config = dict(
    num_hidden_layers=14,
    hidden_size=384,
    num_attention_heads=4,
    num_key_value_heads=4,
    head_dim=96,
    intermediate_size=1536,
    vocab_size=9444,
    hidden_act='squared_relu',
    norm='rmsnorm',
    norm_place='pre',
    norm_eps=1e-06,
    positions='rope',
    rope_theta=6690.0,
    rope_fraction=0.5,
    qk_norm=True,
    attn_scale=0.109,
    bias='all',
    tie_word_embeddings='early',
    parallel_block=False,
    extras=['local attention windows', 'gated attention', 'value embeddings', 'skips across layers'],
    init='trunc',
    init_std_qkv=0.0159,
    init_std_o=0.0159,
    init_std_up=0.0159,
    init_std_down=0.0,
    optimizer='muon_variant',
    learning_rate=0.0147,
    lr_mult_down=1.5,
    beta1=0.95,
    lr_head=0.00867,
    warmup_steps=0,
    schedule='wsd',
    decay_fraction=1.0,
    decay_shape='linear',
    final_lr_fraction=0.0,
    batch_tokens=131072,
    max_seq_len=1024,
    doc_mask=True,
    train_tokens=536500000,
    max_steps=4094,
    dataset='wikipedia_en',
)
Each number is 128 + 32 x the weight over its row's rms, rounded and kept within 0 to 255. Layers, rows and columns count from 0. Numbers have three digits each. The size before them is the row's rms in percent of the matrix's.

# layer 4 attention key, 384x384, rms 0.107, rows 329-345, columns 0-191
102:149120167110130074149106133098101106161100168143118131152123197084138154129123089151100151060140111099190128126047094146143151206157149138095195151091131189157136098110105099141154138114081098117135114117145116100156128217115113082168111103126091139104170132118197127110131129104118141128154074061169160115102133158113139112173101089198044174103115150120127153143132123086050146087127093161145129146131098113148079075127140065143159085144117111194106110102136079163113078147069102166174109121144124143115060158127166073160169144150061054094123095079118133097150146090224130155
093:176135126104137077064103145086156162153115123142058096134122072088117058097191112103125166139140126134125067177140111116152117131113127130167094098126122081133163129158155109164118099118146045171118169121151141129158161089119154116161140138094149158148107064142117206126135115078118149086068127091160190135158102111112121100143130130098131140106160133075118083140129105186104083145099125123145077208131099117139085176134104080097159164138136101225133103125163114077131142148130068151080068175168147142183112097088115167178080160123135104119086136165097132194149090107091107163
104:114073195166137118076129114157090119160127199145148110103219151135157170137182089167119136086127099063148151121019124159076136105140086095104179100107138127126120102107137201076127136117096085124142129141124143146113107138103097175120148105134187174153173066161117206157074118113111128160117134081117108104126105074161181177159133092140129125061143151130105204123096172160193094103145151115158124107151156037156101150124067116065186160055133149109125132119116156108076126134112154078126144225110151077163090098109145124121159144095079095086088142122180179120103149102124113093
109:141126106169145171155166085171106064131135176082160153114143134158149108121156119106171127136132102148105104109132123140172073214170179138148135156138165131156185175130074117140141168148117126144125122176142134172027028129080108078183131098191151120119179115147108148146153093135129099099102133149114109128193123088117174122116164208165092105143157156106109149093110104115094129201167123095115127161108150134188137135176135136131119153129151142124126119143035161164181133071175142187153212074138179142130111141106156126129135105138127081155138072120101163112158114094148112091
096:179186140125155123125116121139064123107184110153104168134080119107141139088120084161110095170120132099118115136139158176073133170143125109133047103124157084124103146109128108143138183127087093128104113131099126128109171146106136080078164100109102145113128161095108169180085088122100074099160088150167153143087076145120098162189108199173150122156121102158100063133104139131099231116131118093125075111115140175050090112167138117135159111156128076080251117091081133138102151112129166097135141093154194114131125110034163110123124113141125160153130165156135125214087181104082133178
095:115094156089136098140192145127129137147151109144113115101157090143115104147123159153159156159058134150140157100134096165121134159065162205164129160108132150142145160154126106069095120128090099086139091068171193110180074147075163182121142149131098105117122163117126177155164118094103114115109146107148078137109120165102148119106180167142183100152105134140128148109156097158155150119123142136117169149151158157137123132098130161142146111154117079146205111161120151112165083154186115092072156099134109155111109135055054148073060133170074115157137070085104129179152125163147152141
101:079145116181120120130157138183188150089107095086132161123083093122180166180095153145143159154144127076118154149102195101171122106137129158101127123127121165175116100151137112165113081115131148149126107138124144128102124080166183094101180154117104135128080108135088126109148217131132146093148143077190095085127146127088156172141128090099125166101105111143170151228158140177132156174186116099090145097167117146158099113163110071105090146122108154115075129132144136133168112088124148144077151124167141141192156138100139127160091128171080089163136159137102090037101133101126166118
104:116134167114161091130140068173217105124114174074152124152079091135154140097119127154139169158134121122138120147131140146113151112155082105155129146132115086153123099144151120121131138095141204142133151108073155188155097127165155174144181115164089065099161125190172024065132140139130153139144091160103103112147107134122110106130143200135107089182085114149091090138124133127130072125123126063115098098173101152159180132129140099095120123098135138126135119120157145110101150158077107110134129089146143125175146106074108120090143133192161134139161127165168112129210143116123130121
102:129149108151122136180106141134067162145154122130139158123132123138173117061069145098123121124164121124127181162103045222089156130114167196121106154126083103080107164162128098120107110186137073109157128124157101128126102128079180123113048098129171102154112142130128134162131198192066098166135112108128217147072165124122124177158070137163121157110137119165168093112169123171091078151149114117149089142088143180105107129133163147106146151148176122138141136080149128087097103167152105133134062144175124212140114089047143176165212121165114153126135110097144161110080087103160113149
094:084162183181129090071147138131105140174096096109146098138155123134166172098190141123059125154148113200115126136091103119113165053163090169164094170114100125167162093143185157125173103156173143162122092106121148106141141114105137146165117135124134118122063115122113124146148137089127095147175132102078138136100131108148139159163080143081109180144103091118090175163094129110171137127178115091120159094131139137113100092105149098097200104145124153149154136142097125159114096136176144194092072124137161145140123087151086158140145147084158124124176145228107149104149135160129139096
097:214247095146105153108100107128135127092155113128158105129147125139117133097124116109191133163096102174106169114090116086166132111166114113161141126110121118138151103118139116136128147065115110106115099113139169144139148164185135167134166120153141144142149141067094133153193110133111118157145121115156113166153114137162116099156155158144159146138136132143065086156084121088168108144117208138121147143093176140125114148165118111125136082118108126167125121117098115198182089128115122167085095112083139134105125062165123083140134147111157197090099121130168149119157142096129163100
102:210137143099168090133132181130088169151193113077039132145092070057123178098137125137110141091151088074117135104101149132134052118159125110108117094076134123141125154149183069099052150148140145143099100145123111082115092127144128120139112146101156089175145159124103143150113127120128149165113111130140118138124132167103105123095185155155139134131090099172057088168116118135101088191128132096070101151105134116124056088088146106137124105171135088089130128127111109133100120059097140167164103181032124109086094120161126167180071120075135112094097140112151156123158138102075120107
099:109154093129113154149094180112085080105157176105112145154071183124162138172130121191161184063169056101070101096155174126144147187075116154109122141155176179158128150135160104139101077111170131171119143142097131114096122132094097118121125088126109156137148109152132139087110141117143137138121148066163130135124122120156123167163079125123140135170139102052176160090156157176134074116104135126162115126113073095094134111159110123131132157138129153118113038127141136057109082175087077098160084111090162073157123094166154100126163154102140176118183128133137077110068106211058149133
102:084075111091107111072050140202145107107166141199163117181147101116102124191157129159141127126118158106136110135171104091151156130141126172120122095120153077101058176071102069132135151133108087106195171161151169072087136069114161122121172147153107112101102098118113155167130101095129107115089175155113107148117153056129099120087094125138144123092090163152078169072140090130180154212112124086062094219122072145093115168127139137155151085125095115068074146164169149101109162133128163147046086111109164090120133136138179130106159102158144118139134146079141190143138120163047130119
101:081128143175123129104165128184128131096149152179154182100087111099116120137169164170107093143085138135176194093113046125101199113144180168106128094129136150135117133116069108207122085115104146135120099092113148146101103085176130125160141066164092095118140074131147142118085144137145186067065104133130171112165135128097096110078161180109145135083094111059150158149129066148139123158182125106158159146126124117138100180147119133126177090134134118138110162115097198129083097121135115179070097160107102134153118115101123108118172073071116114169153161092113178214112111129186155136
104:039129097159145155129118162126127154110175135145148131195107177100124097175141170172128105135170117122130168107160199182152141115099165057095118141114048148090125095175087182090168122139120130127104131105116091151086112097129110125147100156130103120143140161157105160137145091091118123105166172115167095139119125153099156125113145078132125096106091122121090164095159070131110133076175125127191155149148136115089195046105119104107099132138105095141117197119147077167122114124065162120105123089128055135152171062133095160097095125148060139079114076062093124141077120054128083148
101:104151119139096118175130236162121130127148130094110121140154129110141095143118137040091161131128152149138108095122090110155106131140095129153135141170133161110148076136115125136121130089140133112092113146149072140170028135152054061103170104129158139147118155151127174119086128163112130104074104131131139096140156149082069156131112103102141145106115124116133106115160180129095169165073119117090134136086176094173121151128125113045194117170118115088142169089124148138124160109117122117100129188122130061126127168093182120124085089148142081122130099118099182159103167126144127174
# layer 4 attention query, 384x384, rms 0.109, rows 330-346, columns 0-191
100:093150129069146119145117144125140152188178155117109160140125110134099092143182225106122138096183141152139115123075128168138135116119134179143129124115140091180170123138161130112047163144124134132100094077171157105128147023170047162127164148164146141103098104109137087101083200123166157159139112132137116117116128118146108085157186173066137119123052157058116191127139133091160134121129126147130158152155125119100165177087101090151208121128166141101147036103132151140130109101099117148130102115212195140092170108150150147126110153109180117127127096113144125204135090114197097152
099:166201156152117110149119124160110062129165129128089075110140054095069148198144132127114075131133162142058169159086092094114114096188160146155096150142101174152091054092131102129144203124106125127116096132146134121156128130138148131113150120114126134093148138133103158120093111116153177081132157153090160100255081163185119120146139105137068063095130182125168126140137174110107127152142166088162147170118124118168130101102113110113130143108185118125144105113104129124078132184077133125123107118120162165162130099075133129108141108131092151207129125136135102114123113077137163102
110:111184164107144097136130162098145083133104079129117093118156116143158071171066181126069135109183082104164055187151209165066098157167084075103092109114136095097115125139114138112095127132116137080158113139149157065105109185119093109122085109133125156130142090205106206111093114152175101190189097112144089145076105073147098120126066077097121076165145113118078177133125158090094099105178124102117179137085055170172130117097103119116220109184055184127094145088150128149108137099102185083142111139101129119128140126139110128085112200172057154163169135112130114183161144123182122111
107:142139127157223159110136105131163172160186149109104120172111136144126109157074143185107111096129152183080065103094149083114131156096091126125155207106148120133112083165141141114134122141123064182082114102111127159129086149143141127099157125188106178091166104152156106151091069138117110113139125150131167140130128195096094161177123134093125142097122084156136117116153116124099152110144171088119147157132092139140096144144163179126172096097106133132121183118079102187132128137100148139120090130121104097152144076170136156099147063191140096077149105176148127089121071148173133081
101:115163131140147115138118178116172204106122137140136179156099162084179173136106105184127165169117097097117098123061169186172147103128066121109188128133132120140107193117127126085094109078107073117137049146151159155119147148142122156132120141089109150122147149133111100209125160157139094135164193144113081139101091112123180132110142128163067176131041127113092138138107166186173130151107100112128133113093155174183150098167103094194073095123155088085146112162108163060124120121130086085084154115109089156108154089142111139166108132136132152138135128128150102111151106148083169160
102:131125149114161057095207123101220080078109162105088109108169121124142081145177096175091130189134132082133190114153094184103173144177127117162135130096104097153131100135179107111127112146095094148129151138142142070111111117171202082167105158138125114133097173132130071138086170160135142149081086145130137152145133162143141122123191091132170081109120171174102154160122193095147150143119090100197161132134101183144121198132100100082125099101115204108151117147092114091134169120121168130141134145131141136200115133139062136184105128113094141120099105058083078165119113151127147140
102:115159082118062113110212160055142100136078154146143136100141186138051118100096072112111113103124074126125186092036113087121212090089145089163116106110108142111189123135115107158128140176164139115150133085105127142120125100128109163171104129145093141131204108170099110102158152085055135164101199132118102158093108143129112132125153133112112148166169110140120108110187082151121090136145127083128137100186140096096111149108138197119071110166112133142091084134104090098141111117200139125126175127111159114138165096121144088148117099100085128143104132147105140125118168142143162148
108:135102181182197129176153139114105102147161105106115099133144061163144145125163095094139101116126104089159086174140134194157143117136140148095141128131079150131143147135088192077146109093117045140129162127114103094105152060105164119120117098108116149226149104158160134121118105132071150119171091157124123132187191138159088104124124166105142147159141081133113078090096143199103098162125095087137121103140100052122090176158087126119133155078119144109155154115127142092110116135132096162151122093071096108090192130133162151167100115201116098069137109119158103089171131214129137146
101:092106118120063139104171116091137198131151115189103063120156155080174142106132148174154136143055110144080127110148130135139140180126129137091098124133081102099196108141099099120098104124071136165132115080118135161119132128170168134150140138123136142125081167178119087088119137088152118111076097130120116112114120107098110134110074124144137106113170155092079102145108119154154161171130112100163119139132136120174118149090126128087107096153167164159196135062121122154130110119149125140113154167112069194105130115105146113159146073086139080125065139118181209143192097179183177147
104:048154138103118132127205154148137089109082083165140198119067137127141129112084165129082095097098125087122096091063135124098175147082078106123144176093126119158120149118152097108160137113109128084137092083093121158171137113123076127138116120136140173108083142144127101160123125116164143120120123077108167091085072167146096164093124071103106071153077121152135136144120117122154158026108167155167141096089135092156140124122123152145117078183132168112158117133194096140088119154106143093145106116174118097152084089120107026059149040123166092140120118098204174063210124114158171082
103:141144158119073139167125134125163113150142142085098097109159171110139089110127127102163159163099163134064129156117117092104097101097104110075143121090063117179096138194073107142111133153051138062099109091119121083168075124124112110122115159079089181169096104105096148138125122136118132128106126160168091122082088070112145157107103153162083147171139160115119094136169140098174095102098148107126068080142133179130097138093146078157055074119202096153134115110145106125104086081098124105089134109121147148097123118133173216146146098097157118096058082117140129153154114135135074183
104:114095104137157103090136054182115106132159083118094106137112094110150106112142165103129121127164158131190200111148125090141054141100151095110083105171122171172121095191146142141163115066166116143161157130153177136135188107085134149083163125152097128136151121118109106100122173138150151155135088090119094074161149126131139128170181127181144156144189143163140181092137094127129141092143127153160145169068102093129117192142175185096139139079148136113140071102097110105159078174132170159152193073126124118095094157088102129084134166096131111149200194129094174153113091172128163074
105:147187131043139119140130154151146106134093146145131161074081115120084130089129125100149178171073149130112098067153157148122137154131143126130141102113198115144127059099132132191136106097145119130195110126181148125152137120205108105061128146129081109135126072122131111141062087146157157103136131054131055051073095114202116163132126094138108078143164134146125171099129140116125129113181172169139153125140097132125112103123174129125145100146099048143101060146114127137139107109140162121098141178134136130192127123073157157136129158143141156167077123174104114176090093084129119123
112:080121083115190091136094160133164110122114088140146132065165179111137124102144124133101163102141104087195195148161095152107166132160050146074187113100114178130102114133125115156194151161152152118125166122099121133113137131088157151111096135149150048127143165149102075112132099129180088120126147101149168108150117101128092127108149135075122099103107144067156142092098150129128101109098178147167069117126082125150138081113087197112128092104111135066163131098159176121110144241115165153054124063145101092092139123147106111134156148094145161134063133135142125118167079159170167098
100:170173133105131146081140062091102126063141086092073113121098096133151155066152171136089068161109124133150142075132191141113144141124175089143178121103185087123092157205181128140131169103150150150124195099129109131153129149157115083127178111133124140168086137121132162117138093116120118096110134075103122182172115061143214147130179109098095092092179106096175149098150135111110152085101168156146127145097098137122099104128103164121096050195160160076145124092126147105108137104055130141122084108069088075182167106126082148107133089172119094122168121130075149158120137134103160150
104:082210170117108147060092198145118133174160110102114093111139127138159095077177081077133103111166118134093151152108119146148102127103161148168162112103135152083088144162152155176168109142118117104147104195141152101121136200095129113144124070213116133110171123138189131106133135165116186164189124160144162072141089112113143133149050158136114086114164114115036189129133123128095126130115128126112115132140141145108111135101169106074155124149162138134158186135137119146134159101056129170164082082109149095100108137126220095159165152184139143104093071135149151099131117113152131099
101:208102120146148087099086126168127169127128121177097069131146103141099097095088152164118078124099109111083098088129146116126139126165145164116116141176180095115144099110121124132125145131115141127112146106169074130126146137131131130139093166104105117132157110149138145169158071147148132126077167124095118193105128093185117131115118151159150060138110123102114086081119084000075092117097159119095084176094111180130083209131120111177117083124112121114152162191132175170151056190164105139167157140081131104106142086105143122166160140146126160130095134157132125109113118161125127169